config.toml
num_hidden_layers = 9
hidden_size = 224
num_attention_heads = 4
num_key_value_heads = 4
head_dim = 64
intermediate_size = 768
vocab_size = 8192
hidden_act = "swiglu"
norm = "layernorm"
norm_place = "pre"
norm_eps = 1e-05
positions = "learned"
qk_norm = false
attn_scale = 0.125
bias = "all"
tie_word_embeddings = true
parallel_block = false
init = "normal"
init_std_qkv = 0.025
init_std_o = 0.0059
init_std_up = 0.025
init_std_down = 0.0059
optimizer = "adamw"
learning_rate = 0.00166
lr_mult_o = 1.61
beta1 = 0.9
beta2 = 0.98
lr_head = 0.00356
max_grad_norm = 2.0
warmup_steps = 200
schedule = "wsd"
decay_fraction = 0.643
decay_shape = "sqrt"
final_lr_fraction = 0.0
batch_tokens = 16384
max_seq_len = 512
doc_mask = true
train_tokens = 227100000
max_steps = 13862
dataset = "wikipedia_en"
Each number is 128 + 24 x the weight over its row's rms, rounded and kept within 0 to 255. Layers, rows and columns count from 0. The size above them is the row's rms in percent of the matrix's.

# layer 3 MLP up, 768x224, rms 0.109, rows 371-432, columns 112-223
size [105 101  93 103  89 136  95 100  96 105 104  99 110  99 100 107 103 105 100  88 109 107  98  93 100  89 106 115 103 114  89  76 102 103 100 103 114 100 111  96  81  93 114  98  93 105 102  98 110  87 103  89  93  98 110 106 107 114  93  85  80  96]
[[146 146 134  98 141 160 121 102 131 138 102 125 139 135 157 106  97 108 129 155 131 117 139 119 123 121 159 116 107 136 109 101 103 141  87 185  93 131 132 134 105 140 104 107 111 120 126 116 106 107  97 110 146 108 139 106  89 144 143 116 156 123 124 117  80 128 110 112 108 141 125  97 121 109 114 175 141 115 126 143  79 139 145 112 109 141 131 104 162 105 139  83  65 118 125  94 117 131 147 137 132 206 150 112 114 178 109 112 130 176 149 100]
 [137 155  96 108 114 129 148  65 142 111 156  84 140 155 154 123 156 149 144 169 168 111 154 191 111 134 140 111 187 127 110 136 113 119 126 148 168  91 100 143 123 110 146 126 122 111 124 113 118 129  99 115 137 166 131 119 167 131 182 127 135 119 155  77 140 135 108 117 140 140 143 135 138  98 140 100 135  70 128  95 152 154 115  91 187 150 139  97 104 125 104 123 129 135 137 147 111 167 118 105  86 134 141  93 129 151 140 134 125 140 141 118]
 [119 130 102 114 151 130 115 141 149 172  75 157 117 116 152  82 137 131 155 141 145 133  70  97 162 124 102 135  66 138 115 137 120 114 122 145 108 110  94  96 127 148 133 145 146 109 113 128 117 142 143  94 112 133 130 129 119 115 137 140 143 133 106 139 148 107 182 109  91 123 142 138 109 146 135 146 118 131 119 148 104 105 139  90 172 121 122 107 103 119 123 174  88 160 122 147 163 113 148  96 162 111 129 181 123  93 116  91 152 120 140 103]
 [109 126 128 118 144  94 135 125 150 121  72  67 174 129 164 110 123 129  47 122 131 128 128 104 100 109 119 150 126 141 131 134 136  88 129 134 134 148 167 131 136 119 168 115 161 105 123 157 136 139 108 108 140  77 136 112 133 104 118 140  90 118 177  92 134 113 125 187 112 164 103 110 120 167 150 169 101 157 131 111 169 107 164  96 134 124 116 161 142 114 134 145 137 114 134 139 141 111 145 119 147 140 152 141 143  64 122 104 132 100 133 123]
 [157  77 138  97 133 180 129 172 138 115 129 102 129 155 142 117 114 119  72 113 114 148 141 135 145 143 153 125 151 138 111 138 109 113 145 110 102 188 121 138 100 137  83 160  96 101 120 118 124  96  90 151 164 170 136 138 110 129 124 108 121 109 123 145 124 132 135 106 129 144 180 109 118 155  81 135  96 181 131 114 140  66 142 126 172 153 122 137 129 121 144 100  85 114 129 133 146  74 148 113 141  81 141 123 137 109 131 163 144 123 148 144]
 [154  97 163 124 149 149  98 157  89 103 106 154 137 152 173 103 142 112 172 142 136 124 105 165 134  91 154 115 162 122 146 133 159 120  87 143 119 183 110 148 137 108 124 109 172 161 139 133 125  80  92 146 122 130 128 142 148 159 142 142 110 113 117 169 122 150  91 111 112 130 159 107 156 130  97 135 120 105 131 128  90 152 141 108 156 112 127 135 151 160 155  63 121 139 119 133 141 127 111 142 129 161 143 133 108 153 169 113 155 158 104 106]
 [171 153 114 160 125 161 124  94  92 147 128 168 117  98 170  94 114 126 147 152  85 153 135 123 100 132 112 106  81 149 105 124  93 172 119 117 132 131 137 184 109  97 143 135 159 168 151  92 155 144 133 149 140 110 107 181 135 112 140  81 134 161 148  78 113 123 111 117 174 129  88  84 116 142 129 147 113 153 127 171 106 142 159 177 118 125 138  94 142 137 108 168 140 142 109 143 156 112 138 120 135 132 135 143 121 119 134 109  96 199 137 160]
 [154 121  66 127 154 146 125 118 162 129 155  99 175 126 146 135 132 142 128 148 107 132 126 153 121 117 109 135  96 128 161 140 143  81 141 130 166 136 110 129 103  91 103 134  75 133 130 125 101 169 149 156 122 104 126 163 120 117  99 104 132 131 134 159 111 115 130 120 109 137 173 132 156 110 149  89 145 114 135 141 110 153 123 138 134 184 106 133 180 156 143  89 107  92  81 150 140 140 130 114  90 165 116 127  97 134 121 116 112 142 107 147]
 [130 104  97 147 177  87 128  86 170 127 165  81 140 129 110 147 108 159 120  97 139 119 180 139 147 128 134 129 182 104 154 130  97 114 112  88 173 146 109 140 120 154 107 189 135 116 119 130 103  85 101 122 151 131 143 119 153 142 134 176 111 121 134 113 124  99  98 152 127 134 137 110 117 137 104 145 124 112 129 106 126 132 116 138 107 112 131 147  94  67 149 124 145 120 120  96 114 131 128 111 108 153  87 147 133  75  92 147 127 143 109 142]
 [114 149 122 171 112 152 123 133 145 105 132 125 132 113 139  55 131 150 101 119 119 165 131 114 132 153 133 117 181 132 131 101 178 121 125 133 170 131 139 125  69 108 109 109 137 112 124 125 131 114 156 155 136 147 117 143 137 126 150 112 156 124 126 107 109  97 139 114 113 151 157 153 136 129 123 147 123  98 133 135 120 174 127 157 152 110 150 116 151 139 123 134 101  99 112  94 110 131 122 153 161 134 117 134  74 193  93 132 174 112 150 122]
 [161 100  97 110 112 111 145 152  98 132 142 156  83 165 121 114 129  67 119  88 155 145 141 126 168  77  95 144 123 136  97 153 156 117 177 141 129 121 114 121 115 137 116 121 106 122 120 144 122 123 128 157 137 151 130 174 137 106 144 114 113 104 177 133 120 125 163  85 139 124 124 146 136 119 107 113  67 147 131 101 126 125 138 135 106  92 125 122 148 146 111 113 120 135 137 110  89 147 128 126 150 140 144  96 132 150 181 135  87 134 114 159]
 [130 123 145 169 157 105  97 150 123 135 154 139  88 129 139 127 114 138 169 131 110 132 144 157 131 169 132 148 111 144  86 112 140 186  91 144 134 129 167  81 122 148 151 158 122 138 157 147 138 104 149 126 162 150 118 138 145 163 115  70 117 127 140  98 109 158 101  93 173  63 142 125 141 138 101 108 113 121 121 145 128 155  92 136 104  90 146 116 141  83  77 146 125 141 132  97 180 127 179 147 135 130 100  80 120 187  81 123 120 149 142 128]
 [104 129 103 119 166  97 128 117 127 147 125 159 142 149 100 130 149 130 173 181 134 147 112 112 158 117 112 155  80 128 141 194 143 185 192 122 105 134 114 143  46 123 113 115 144 134 151 108 142  84  84 113 142 114 135 111 101 146 126 131 148 114 174 126 108 102 123 147 140 112 132  94 134 117 123 103 135 132 126 134 119 147 103 147 141 171 111  95 124 166 168 161 138 119 108 140 153  84 116 146 145 105 175 116 148  89 145 112 156 148  77 141]
 [122 172 161 141 135 110  98  93 135 114 136 177 108 157  77 135 140 114 177 163 123 103 111 103 178  93  96 127  87 124 113 147 124 172 160 117  89 137  92 105  82 128 134 102 126 153 135 109 152  77 116 137 144 117 124 137 101 130 120 160 120 126 137 125 125  90 148 123  90 138 104  83 100 140 159  75 140 156 117 133 123 162 113 163 127 136 113 143 144 159 139 126 144 158 135 161 124 160  89 132 117 124 126 128 146 112 121 125 115  95  88 154]
 [113 180 142 135 149 138 140 100 102 146 150 145 128 117 140 143 144 138  97 100 139 154 137 139 137 122  89 165 183  88 208  88 138  93 109 135 136 126 142 104 105 126 108 142 142 116 139  84 121 141 124 105 134 103 153 112 177 138 114 129 140 139 145 128 152 168 165 110 150 145 148 122 119 129 118 134 128 151 123 107 109 117 168  59 109 126 156  90 130 169 126 144 122 147 149 107 140 138 143 120 125 114 112 111 116 104 151 105 141 141  96 103]
 [125 155 135 102 147 113 103 184 128 152 143 118  84  59 145 118 115 105 128 118 159 153 124 112 181 109  90 159 172 125 144 132 122 126 131 136 133 135 109  92 148 130 152  97  91 147  88 145 139 135 136 129 121 134 121 121 112  79 108  95 102  92 115 136 117 117 150 137 124 134 187 148 129 113 141 126 139 138 124 138 160 122 167 121 101  88 127 120 155 158 110  96 107 133 145  96  89 147 123 150 124 132 108 119 131 123 133 101 130 101 139 102]
 [124 127 116  79 139 157 154 136 155 122 148 135 135 178 132 139 107 108 119 114 170 118 119 106 134 114 179 100 153 112 123 135  89 124 131 145 102 128 121 128 116 102  88 123 134 109 137 108 119 111 163 140 125 199 134 147 166 134 121 162 119 103 140 135 124 119  50 108 120 134 113 112 146 112  94 152 100 104 130 122 136 107 158 150 128 145 121 155  95 145 167 158  67 114 137 159 117 154 127 132 144 150 101 144  89 174 125 132 117 100 155 121]
 [131 125 148 116 162  79 137  75 109 159 103 150 147 170 102 125 159 153 127 113 112  91 116 132 108 150 167 159 159 151 124 106 144  90 133 101 139 114 107 143 127 126 132 102 144 129 103 142 145 161 174 122 129 131 103 118 162  99 155 136 155 101 139 127 144 164 143 171 134 163 106 159 150  85  78 137 136 120 135 111 147 159 151 121 173  87 130 125  83 105 153 128 133 102 169 158 108 145 160 138 132 118 127 154 123 111 140 110 135 161 141  96]
 [ 99 103 136  80 125 143 122 107 130 110 100 169 127 157 143 180 116  99 160 126 115 107 106 162 106 150 158 154 112 118 112 147  83 155 119 129 132 116 157  98 185 110 117  83 159 153 114 166 156 139 108 105 119 129 129  92 105 130 131 135 151 124 138  79 128 140 143 137 130  58 135 138 136 141  74 123 134 164 126 142  91 115 149 136 155 110 140 148 111 106 130 145 165 137 154 104 136 150  90 146 107 142 162 130 162 154 118 116 138 172 153 119]
 [ 97 133 133  96 175 136 124 135 110 135 130 150 132 125 135 134 130 162 102 130 158 135 157 117 118 125  98 156 149  87 163 109 172 122 138 125 156  82 114 133 125  95 140  86 131 103 160 151 137 104 128 185 140 112 136 146 170 149  98 169 107  89 147 149 134 142 128  96 147 134 105  97 130 106 151 143 170  86 121  90 161  86 114 132 137 128 118 127 112 148 141  86 120 118 164 175 169 120 133 137 157 149 151 128 123 130 131 180 108  88 158  76]
 [133 151  94 136 117 128 103 143 174 116 108  75 173 135 108 151 136 144 124 128 129 154  90 144 170 157  92  87 156 112 126 123 106 109 126 128 167 132 137  42 159 172 150  90  84 139 160 121 106 118 136 121 128 151 127 144 115 121 128 107 113 143 105 143 153 159 100 133 127 121 167 118 126 116 152 139 128 133 139 109 141 112 109 113 111 148 132 109 146 140  74 105 156 126 126 125  98 127 111 129 144 113 154 126 132 148 146 100 123 156 123 114]
 [164  92 157 163 113 128 102 117 167  90 167 121 142 107 118 112 122 154 105 128 110  99 126 159 105 147 143  87 141 123 115 106 140  71 138 149  97  77 132 135 143 158 134 119 105 123 149 142 107 181 135  98 149 155 115 111 143 170 127 106 125 133  45 126 121 136 146 105 121 169 145 121 156 145 152 113 138 117 130 140 120 140  97 126 101 136 151 137 133 100 167 123 127 113 134 140  60 123 174 139 135 128 152 120 104 140 121 127 124 136 146 147]
 [137 123 106  60 117 100 129 142 132  99 178 119 139 155 126 137  95 132 120 118 131 141 146 119 162 141 119 158 158 136 141 106 185 127 162 145 115 112 146 102 172 122  78 120  92 145 137  93 138  89  81 102 136 205 123 134 156 135 133 105 124 104 168 172 108 117 140 118 173 170 104 114 113 114 110 116 161 109 125 124 136  91 116 157 139 143 115 117 145 127 153  94 105 105 109 124  84 173 158 141 115 155 141 113 122 161 160 143 114  69 141 136]
 [139 146 153 155 148 125 143 119 136 180 140  82 132 158 132 129 123  68  88 145  75 133 155 160 101 164 117 134 169 140 112 168 118  85 117 118 151 120 127 103 144 158 159  94  95 121 175 115 120 154 101 119 111 110 136  82 140 167 113 135 106 132 121 144 126 147 135 137 148 126 129 112 124 121 149 100 143 158 139 123 119 114  81 124  69 158 143 156 150 145 131 115 125 102 138 129 112 135 139 133 100 132 130 137 150 116 128  99 110  88 184 163]
 [120  95 185 133 100 114 121 189 145 160 154 102 117  69 132 123 152  91 131 184 116 126  79 107  78 144 151 133 143 155 109 124 104 152 137 116  83 165 147 138 109 128 105 148 127 101  83 151 119 149 140 107 131 119 120 133 140 133 101 121 138 122 142 128 128 117 107 147 122 161 122 131 146 109 124 164 143 158 126 141 118 127 167 163 113 157  97 120 140 127 144 146 142 130 111 155  87 133 191  92  97 135 133 162 120 121 145 132 133 128 131 126]
 [105 136 105  99 151 133 132 174 116 138 114 116 111 125 131 129 103 112 104 136 100 142 104 143 166 144  97 113 104 120 114 127 120 159 108 106 172 103 148 115 113 168 133  89 103 122 158 166 108 105 170 120  99 133 135 109  95 101  89 109 119 104  83 134 127 146 184  81  93 125 146 134 124 159 157  82 137 137 138 139  72 134  84 115 120 147 140 175 178 160 135 116 131 113 140 143 110 107 127 145 120 128 110 133 159 108 141 122 113 100 100 109]
 [ 86 109 133 136 109  87 131 132 135 154 132 133 136 154 145 147 180 102 113 107 109 121  99  83 123 115 153  93  96 140 114 149 159 138 133 131 101 174 133 118 144 110 129 117 152 117 152 183 117 129 134 125 154 116 121  90 123 145 127 137 110 151 174 152 131 141  84 128 112 104  69  88 111 117 131 117 131  98 132 143 142 115 140 131  92 130 134 130 114  83 144  89  97 182 141 138 179 146 107 124 154 116 126 104  76 131 100 142 134  83  97 168]
 [138 146 122 121 113 129 138 150 165 145 159 133 154  84 160 125  90  98 113 142 116 143 136 166 149 125 143 140 142  97 108 151  84 139 160 108 150 107 115 135 142 129 111 110 118 182 134 108 114 133 139 125 137 134 105 137 129 141 102 107 151 123  91 136 128 122 138 124 117 130 138 163 130 148 105  85 118 156 129 147 103 136  69 166 122 147 167 116 174 165 125 134 122 114  90 119 132 162 121  81 131 155 136 137 137 138 162 111 142 155 114  52]
 [134 134 166  96 155 161 124 136 124 103 139 139  99 135 118 115 108  99 150 145 103 117 128 122 129  93 127  83 151 119 110 143 167 137 137 130 132 114  71 133 129 105 128  98 101  96 100 191 127 103 171 110 101 146 148 143 112 117 167 127 114 182  65 147 133 150 140  91 140 177 125 145 153  87 121 117  90 105 133 131  77 135 145  95 126 175 118 136 113 183 128 119  90 147 133 158 100  90 113 157 113 134 153 113 130 164 109 111 124 128 100 126]
 [126 117 130 119 141  95 134 145 168 120  94 126  88 102 104 141 183 152 126 128 111 180  96 143 153 118  80 154 156 116 134 161 125 163 133 126 159 151 146 104 127 125 137 139 144 138 119 132 127 118 106 117 142 138 108 120 130 175 114 148 103  96 148 143 153 145 115 122  92 100 109 134 160 155 153 128 185 166 121 138 171 133 142 146 118 146 115 137 143 110 128 133 137 129 104 118 126 152 144 124 138 133 118 114 129  85 126 152 116 136  96 129]
 [ 76 162 116 176 140 113 137 101 157 111 128 142 134 136 100 112 130 139 151 140 131 147  97 116 123  84  81 126 134 130 122 101 145 139 117 108 102 128 162 106 121 132 131 119 115 111 119 125 117 154 168 103 161 145 128 133 155 173 116 140 138 126 150  96 120 137 139 154 138 168 130 132 142 129 130 155  71 115 125 129 124 121 140 122 119 105 109 161 133 160 144  87 120 128 131 102  93 146 147  96 152 147 117 151  99  96  89 139 121  84 131 127]
 [131 150 154  97  89 124 100 139  72 122 163 114 100 144 120 164  65 100 119 133  78 112 134 129 119 144  76 135 137 127 136 160 129 144 141  98 100 146 128 172  98 195 105 124 141 136 150 121 136 133 170 135 158 100 137 119 152 122 140 144 157 113 147  94 104 143 141 154 139 157 105 174 110 135 158 128 111 116 149 178 152 140 113 172 128 147 112 105 172 152  89  83 136 103 197 117 145  92  87 151 143 108 140 133 116 103 117 122  75 144 113 151]
 [126 142 141 118 108 142  93 174 141 143 162 121 122  94  85 142 110 135 129 155 121 138  79 137 129 126 125 115 148 144 110 174 108 121 147 143 166 154  96 134 141 151 138 108  91 143 137 111 130 127 150 110  78  80 154  95 118  97 147 129 121 101 101 139 127 127 127 109 114 140 110 112 112 153 166 135 152 141 133 107  99 155 124  87 140 115 122 129 160 195 115 137 123 163 143 102 130 121 118 152 129  99 123 125 138 109 128 137 111 135 158 138]
 [109 190 134 125 143 121 150 120 109 190 123 133 148 140 130 130 147  73 109 126 105 113 125 168  84 182 110  96 154 132 131 108 112  82 110 114 160 136 115 106 140 128 108  75 105 126 160 133 108 186 148 110 111 103 121  91 161  98 111 120 159 143 133 176 119 161 145 139 155 102 155 104 103 116 125 140 140 150 126 141 121  98 123 131 122 143 148 119 148 164 117  95 191 125 132  92 113 150 124 124 130 140 109 173 118 122 115  91 125 105 130 120]
 [157 130 110 154 115 136 140 108 169 137 121 120 151 114 151 101  96 130 141 118  84 129 136 120 135 150 130 138 139 112 142 147 151 142  94 123 132 117  95  80 117  90 131 168 107 161 128 145 110  83 171 164 128 109 117 133  90 130 138 127 110 129  90 148 121 102 151 105 135 126 195 113 130 182 159 129 135 113 128 118 128 143 136  96 106 119 143 126 168 157 153 108 112 129 127 117 108 106 153 163 110  76 103 108 123 170 122 112 105 157 137  94]
 [115  76 117  97 101 118 137 132 124 144 116 138 143 196  72 145 171 160 127 113 137 149 127 116 146 125 167 150 121 148 119 102 124 119 157 129  69 108 111 168 153 132 100 126 121 128 126 123 148 132 133 113 137 137 123 109 150 128 124 136 143 117 115 121 126 111 130 183 119 127 182 169 102 119 116 121  86 125 122  93 108 119 170  70 151 149 120 103 128 116 132 106 115 138 151 137  76 132 114 110 144 139 160 137 165  96 145  73 127 149 138 131]
 [173 153 113 130 103 129 139 176 103 103 126 117 103 159 171 147 132  93  47 141 138 150  94 134 102 177 103 124 186 148 130 131 120  89 120 109 134 150 140 158 157 105 122 108 140 124 125 165  99 136 115 143 171 156 136 119 120 123 114  96 141 113 109 118 130 139 151 138 153 130 119 148 133 130 132  92 107 115 140 119 157 120 155 126 153 137 146 112 133 155 102 116 118 123 126 112 114 122 159 127 134 152 152 105 130 104 189 139 138  73 127 131]
 [181 142 103 141  94 124 148 142  71 152 197 131 128 114 149 100 126  98 130 140 157 119 122 178 146 175 100 108 163 126 142 129 127  97 112 171 117 104 123 149 128 130 126 137 122 136 106 134 134  94 130 138 122 110 135 116 154 128 173 122 114 112 101 129  62 114 126  74 134 134 135 106 118 122 147 148 168  99 126 143 158 159 133 192 100 109 101 109 110 133  95 105 129 113 124  80 102 120 148 166 150 159 130 118 165 151  92 125 146 117 136 141]
 [206 143 160  77 147 145 148 132 143 178 131 166 126 130 151 132 106 122 155  96 131 157 151 116 150 127  83 101 144 128  90 153 108  65 119 146 133 145 148 130 149 133 128 138 110 136 127  60 101 136 182  63 105  99 140 131 129 105  94 125 111 130  92 170 122 154 131  94 135 161 144 145 152 105 123 112 150 128 130 124 154 115 153 115 137 145 135 142 147 141 115 122 139 132 124 139 111 150 138 125  88 140 132 107 137 144 117 127 147 121  79 137]
 [139 106 110 120 128 148 140 169 129  84 146 101 145 133 163 160 163  93 154 135 196 143 144 151 148  68 127 145 121 128 116 135 173 117 143 151 169 149 155 139 131  81 128 119 135 141 117 126 101 119 141  96 116 122 115 134  96 129  93 123 111 151 134 175 110 123 131  78 152 166 104 121 150 126 123 123 110 103 147 140 154 110 104 119 101 167 142 142 129 159 153 102 118  97 105 163 134 108 119 164 123  96 169 112 135 175 141  98 131 180 138 150]
 [125 165 119 199 118 122 105 152 111 100 128 134 107  84 112  82 117 162 128 156 108 127  94 182 124 142 134  74 131 106 162 127 157 135 154 121 137 129 148  83 133  90 120 158 112 152 147 110 110 106 152 138 102 120 147 128 115  98 124 127 139 106 114 127 109 115 134 162 145 125 156 141 123 135 166 150 138 118 102  87 137 135 138 117 115 150 102 101 196 100 116 112 155 124 112 167 126 122 155 119  68 106 120 143  88 114 115 122 163 160 113 168]
 [136  81 126 117 117 129 135 104 124 132 146 105 143 144 108 121 125 151 140 111  86 137 127 122  84 142 146 159 106 151 157 141 137 138 141 113 158 110 121 166  85 165  94 134 113 135 110 116 134 150 124 148 177 153  75 128 162 134 122 158 126 170 129 140 151  98 159 132 128 138 137  80 142 155 119 156 106 154 123 154 140 108  89 155 138 113 160 152 140 189 142 129 117  86 128 125 110 117 137 132 131  87 149 127 133 169 117 112 153 105 161 137]
 [153 101  90 160 148 149 136 105 127 103 148 141 123 138 104 122 107 132 180 119 135 110 159  95 148 104 159 151 125  88 136 167 136 121 165  86 130 142 116 112 123 126 165 128 129 106 156 158 124 128  97 140 130  79 131 138 110 164 122 113 121 148 130 115 127 120 176 166 147 110 167 130 132 131 127  80 156 127 128 115 100 121 128 138 140  85 129 141 106 145 181 109 139 124 143 144 168 115 125 153 129 160 132 136 166 129 137 142 113  85 164 163]
 [118  84 130 142 156 134 119 115  87 125 105 137  99 131 111  96 161 133 141 163 161 109  78 122 140  98 128 100 112 118 153  97 150 132 147 144 122  76 128 135  99 147 101 180 137 119 109 138 147 139  99 142 164 169 124 161 154 171 119  90 129 146 152 144 127 105 135 129 106 162 128 110 138  98  99 147 129 110 129 125  94 128 125 136 171 104 122 107 119 115 151 148 102 102  94 116 138  71 137 132 150 149 170  88 134 179 146 143 124 179 144  97]
 [118 129 152 141 120 156 133 119 160 122 105 155  90 137  94 158 137 152 128 112  81 115 163  59 130 156 126 164 103  99 144 140  82 134 160  86 121 149  91 113 128  84 128 140 147 150 154 125 129 143 164 151 125 144 124 104 145 116 105 155 142 146 144 174 111 143 168 145 140 113  93 167 113 113 101 132 144 130 125 128 158 156  91 138 116 110 151 118 133 122 124 138  96 147 116 150 134 139 119 152  94 130 113 139 176 134  69 142 137 103 145 143]
 [103 146 129 111 163 154 130  69 120 145  92 167 164 112 127 152 136 142 167 145 123 115 123 109 111 135 145 162 104 128 170 126 155 159  88 171 103 117 148 166 134  89 119 137 146 163 105 109 160 125 129 136 145 120 118 124 123 148 110  89 125 171 168 100 120 131 129  90 129 112 133 122 113 122 124 141 118 122 119 123 135 150 126 133 111  90 139 164  96  79 127  92 135 150 142  88 137  92  68 139 135 117  90 135 124 127  50 123 105 166 109 116]
 [116 161 104  92 140 139 147 124 133 143 132 115 133  98 126 131  90 147  86 107  97 144 141 169 134 176 134 112 161 176 127 119  60 132  84 138 125 107 110 162 160 176 134 113  96  93 140  98 174 151 124  93 109  94 132  62 123 126 120 137 157 106  92 157  75 147 156 123 110 122 144 143 121 101 104 126 132 148 116 137  98 116 104 140 115  86 106 100 168 143 134 108 126 124 125 141  93 127 155  89 147 129 145 155 121 159  99 106 144 171 153 106]
 [119 136 165 149 143 128 122  83 118 127 151 110 105 144 127 123 165 126 151 142  92 124 116  84  67 177 125 153 145 164 140 132 126 161 177  94 135  70 106 159 129 119 108  93 100 132 132 134 153 130 100 130 152 110 128 103 126 106 117 156 128 105 137 123 131  92 160 121 133 137  82 123 100 150 140 121 126 164 139 118 142 181 144 162 121 175 123  80 133 167 106 115 105 128 119 129 131 153 128 148 108 123 137 101 162 153 149 177 126 130 129 137]
 [116 107 178 155 122 178  87 155 116 124 134 124 138 131 114 160 107 122  76 130 106 134 147 133 175  86  92 127 173 103 136 184 111 186 140 114 121 148 132 100 144  77 144 132 145 132  81 147 133 130 119 156 128 127 145 126  94  94 172 110 138 113 127 177 137 114 118 145 149 117 183 113 125 134 107 136 128 182 129 148 104 156 138 124 144 128 125  98 125  79  99 101 120 122 125 108 105 119 145 145 119 149 117 129 129 123  83 178 115 170 148 143]
 [185 155 133 111 135 140 124 105 150 121 154 139 129  72 161  93 144 110 116 142 101 135 119 178 140 136 110 108 136 148 157 106  93 105  92 167  61  78 104  96 150 160 183 108 128  92 144 119  84 138 155 158 135 109 134 148 145 120  88 122 105 102 133 172 142 151 116 109 105  91 109 167 148 108 125 145 155 141 139 108 151 126 154 140 130 110 135 131 147 116 143 188 123  96 139 118 116 123 129 158 132 149 117 137 100 101 132  81 142 116 150 118]
 [162 123 183 181 129 106 115 162 142 118  98 103 113 143 139 131  93 106 124 163 119 140  91 149 118 166 113 139 153 120 113 163 140  99 132 147 147 160 170 160 143 122 153 147 149 146 106 150 115  84 104 116 105 121 130 134 151 112 132 133 121 159  97 136 127 144 144 169 151 115 155 174 126 112  95  92 140 160 128 124 131 131 136 135 123 132 145 149 126 111 101 134 145 156 127 110 158 105 167 117 119 155 156  68 142 137 147 116 139 129 141 166]
 [151 125 166 127 167 141  91 150 102 115 153 120 120 140 149 177 119 122 152 142 125 138 121 108 135 126 116 160 162 125 138 137 130 124 168  98 149  98 109 182 139 132  60  95 117 120 132 137 126 126 107 154 114 133 115 108 111 152  95 109 135  69 123 194 115 149 137 125 144 156 140 149 116 110 124 167 122 183 131  90 145 145 132 164 118 165 124  99 158 137 109 157 134 109 132 103 116  92  95 161  94 100 159 108 164 135 108 142 125 120 119  98]
 [138 151 117  83 119 147 112 132  74 155 107 136 151 148 130 117 133 171  86 114 161 116 154 132  98  94  95 154 105 112 108 136 140 103 132 126 136 112 132 160 131 172 146 129 161 101 101 119 134 171 143 134 136  86 113 134 168 147 126 165 120 154 157 132 141 141 148 163 155 135 113  68 118 124 137 137 124  94 132 128 156 104 114 132 114 105 138 150 109 110 122 126 161 130 135 157 117 146 164 119 181 149  92 145 137  91 152 128 124  75 114 111]
 [118 133 120  83 125 141 131 118  82 119  98 157 156 126 151 151 135 147 126 126 105 111 134 161  93 135 193 117 117 135 160 108 138  96  72 171 128 132 150 154 183  87 145 136 125 104 144  85 113 170  88  94 127 146 144 133 113 156 126 140 138 131  75 114 138 141 153 161 147  68 156 144 130 161 111 113 131 161 124 142 122 136 140 103 114 150 135 109 142 121 148 135 118 139 104 157 145 116 119 107 113 131 130 133 157 144  84 109 122 145 131 123]
 [144  92 114 150 119 121 155 101 130  91 142  97 113 150  96 115 137 149 117 148 113 124 131 141 142 138 140 154 145 120 133 117 176 144 134 128 125 123 124 134 132 106 176 177 127 163  89 105 125 124 111 131 120  71 107 127 129 161 154 120 116 115 114 118 170 113 138 142 128 115 142 159 149 184 137 150 177 136 101 157 110 119 155 120 217 135 149 134 114 103 180 116 140 126 137 112 134 122 155  91 166 146 133 126 168 117 151 121 121  87 124 129]
 [ 92 167 145 153  95 120 105 146 165 139 130 139 148 136 169 137 115 139  79 103 108 131 118 157 138 120 128 142 141 139 142 103 174 128 130 152 154 149 169 125 157 130 131 105 160 154 122 129 117 115 116 116 120 182 117 123 165  97 140 161 144 134 113 107 114 117 118 122 165 110 142 140 135 145 104 106  94 139 131 111 135  92 115 116  93  95 159 142  99 133 113 141 121 104 132 118  85 167 105 112  95  91  57 152 183 115 146  94 109  80 139 154]
 [131 112 116 121  91  99 156 145  75 126 140 138 102 164 104 151 154  94 110 126 170 152 116 127 167 120 118 138 131  97 116 127 138 119 100 151 135 133 164 151  85 125 115 155 168 122 170  69 143 140 146  96 106 125 152 124 122  77 147 107 167 108 155 121 142 132  84  82 116 132 117 106 111  95 139 140 155 112 135 109 130  99 155 129 134 136 107 112  59 157  94  97 152 113 118 120 107 151  82 121 184 134 114 110 101 109 139 181 152 124 152 152]
 [105 139  94  90 161 145 136 125 135 139 113 116 118 146 157 129  92 127 100 113  85 133 121 111 143 112 135  82 150 114 118 134 110 137 160 114 163 169 103 144  98 158 145 165 177 128 130  59 124 101 104 110 167 132 136 160 108 114 121 168 137 149 107 116 122  82 122 124 120 118  88 145 101  88 145 118 108 163 131 125 134 118  81 173  97 159 128 141 143 172  91 166 115 144 128 140 108 164 201 139 152 145 116 101  96 106 134 131 133 109 140 153]
 [111 144 135 122 130 159 107  98 107 118 115 134 151 145 150 122 114 114  77 117  74  92 138  99  83 120 131 156 122 177 135 142  98 152  76  85 123 153 116 100 136 104 124 120 147 142 138  79 151 123  89 133 154 132 126 141 127  79 121 157 127 155 152 124 130  95 112 131 153 105  99 130 128 124 140 138 135  98 135 121 140 132 112 149 151 153 122 135 148 147 132 103 133 123 118 167 160 135 125 137 156 152  99 170 106  95 112 127 111 124 111 153]
 [140 124 111 102 149 107 134 157 170 124 145 118 141 121  97 136 129 105 132  92 127 121 102 148 152 121  99 133 152 106 134 151 150 162 129 127 130 155 115 136  90 172 107  65 127 119 135 130 108 138  93 147 152 115 143 106 167 187  95 152 101 112 153 152 116 125 106  63  93 130 137 107 167 138 100 103 143 109 138 167  78 103 130 140 161 143 114 113 137 155 174  90 142 114 136 132 144 158 125  90 142  66 135 155 123 119 150 103 119  98 143 128]
 [122 126 143 135 147 140 169 135 121 147 114 126 130 106 139  70 124 123 118 171 106 143 146 138 100 131 102 113 119 127 125 117 127 131 115 171 131 144  92 112 149  98 120 118  84 177 161 161 129 120 117  90 119 135 161 132  84 123 139 124  94 115 130 146 116 141 135  97 134 111 160 116 181 106 127 124 144 136 173  33 124 115 109 120 130 136 122 167 122 139 120 109 128 190  38 138 124 149 135 162 115 107 138 111 151 121 151 133 221 133  93 135]
 [101 152 122 145 108 130 138 101 139 124  79 109 110 127  98  99 140 137 124 168 153 127 145 102 122  95 183 139  94 136  91 132 179 149 135 136 132 161 122 124 111 103 200 139 126 167  86 139 139  87 105 128 160 110  81 136  79 165 130 138 112 186 144 134 123 138 153 119 125 151 106 150 168 136 127 118 161  99  83 153 108 163 133 130 136 153 148 102 134 136 146 110 141 120 103 114 129  81 127  92 115 140 102 111 102  94 126  97 115 143 170 127]]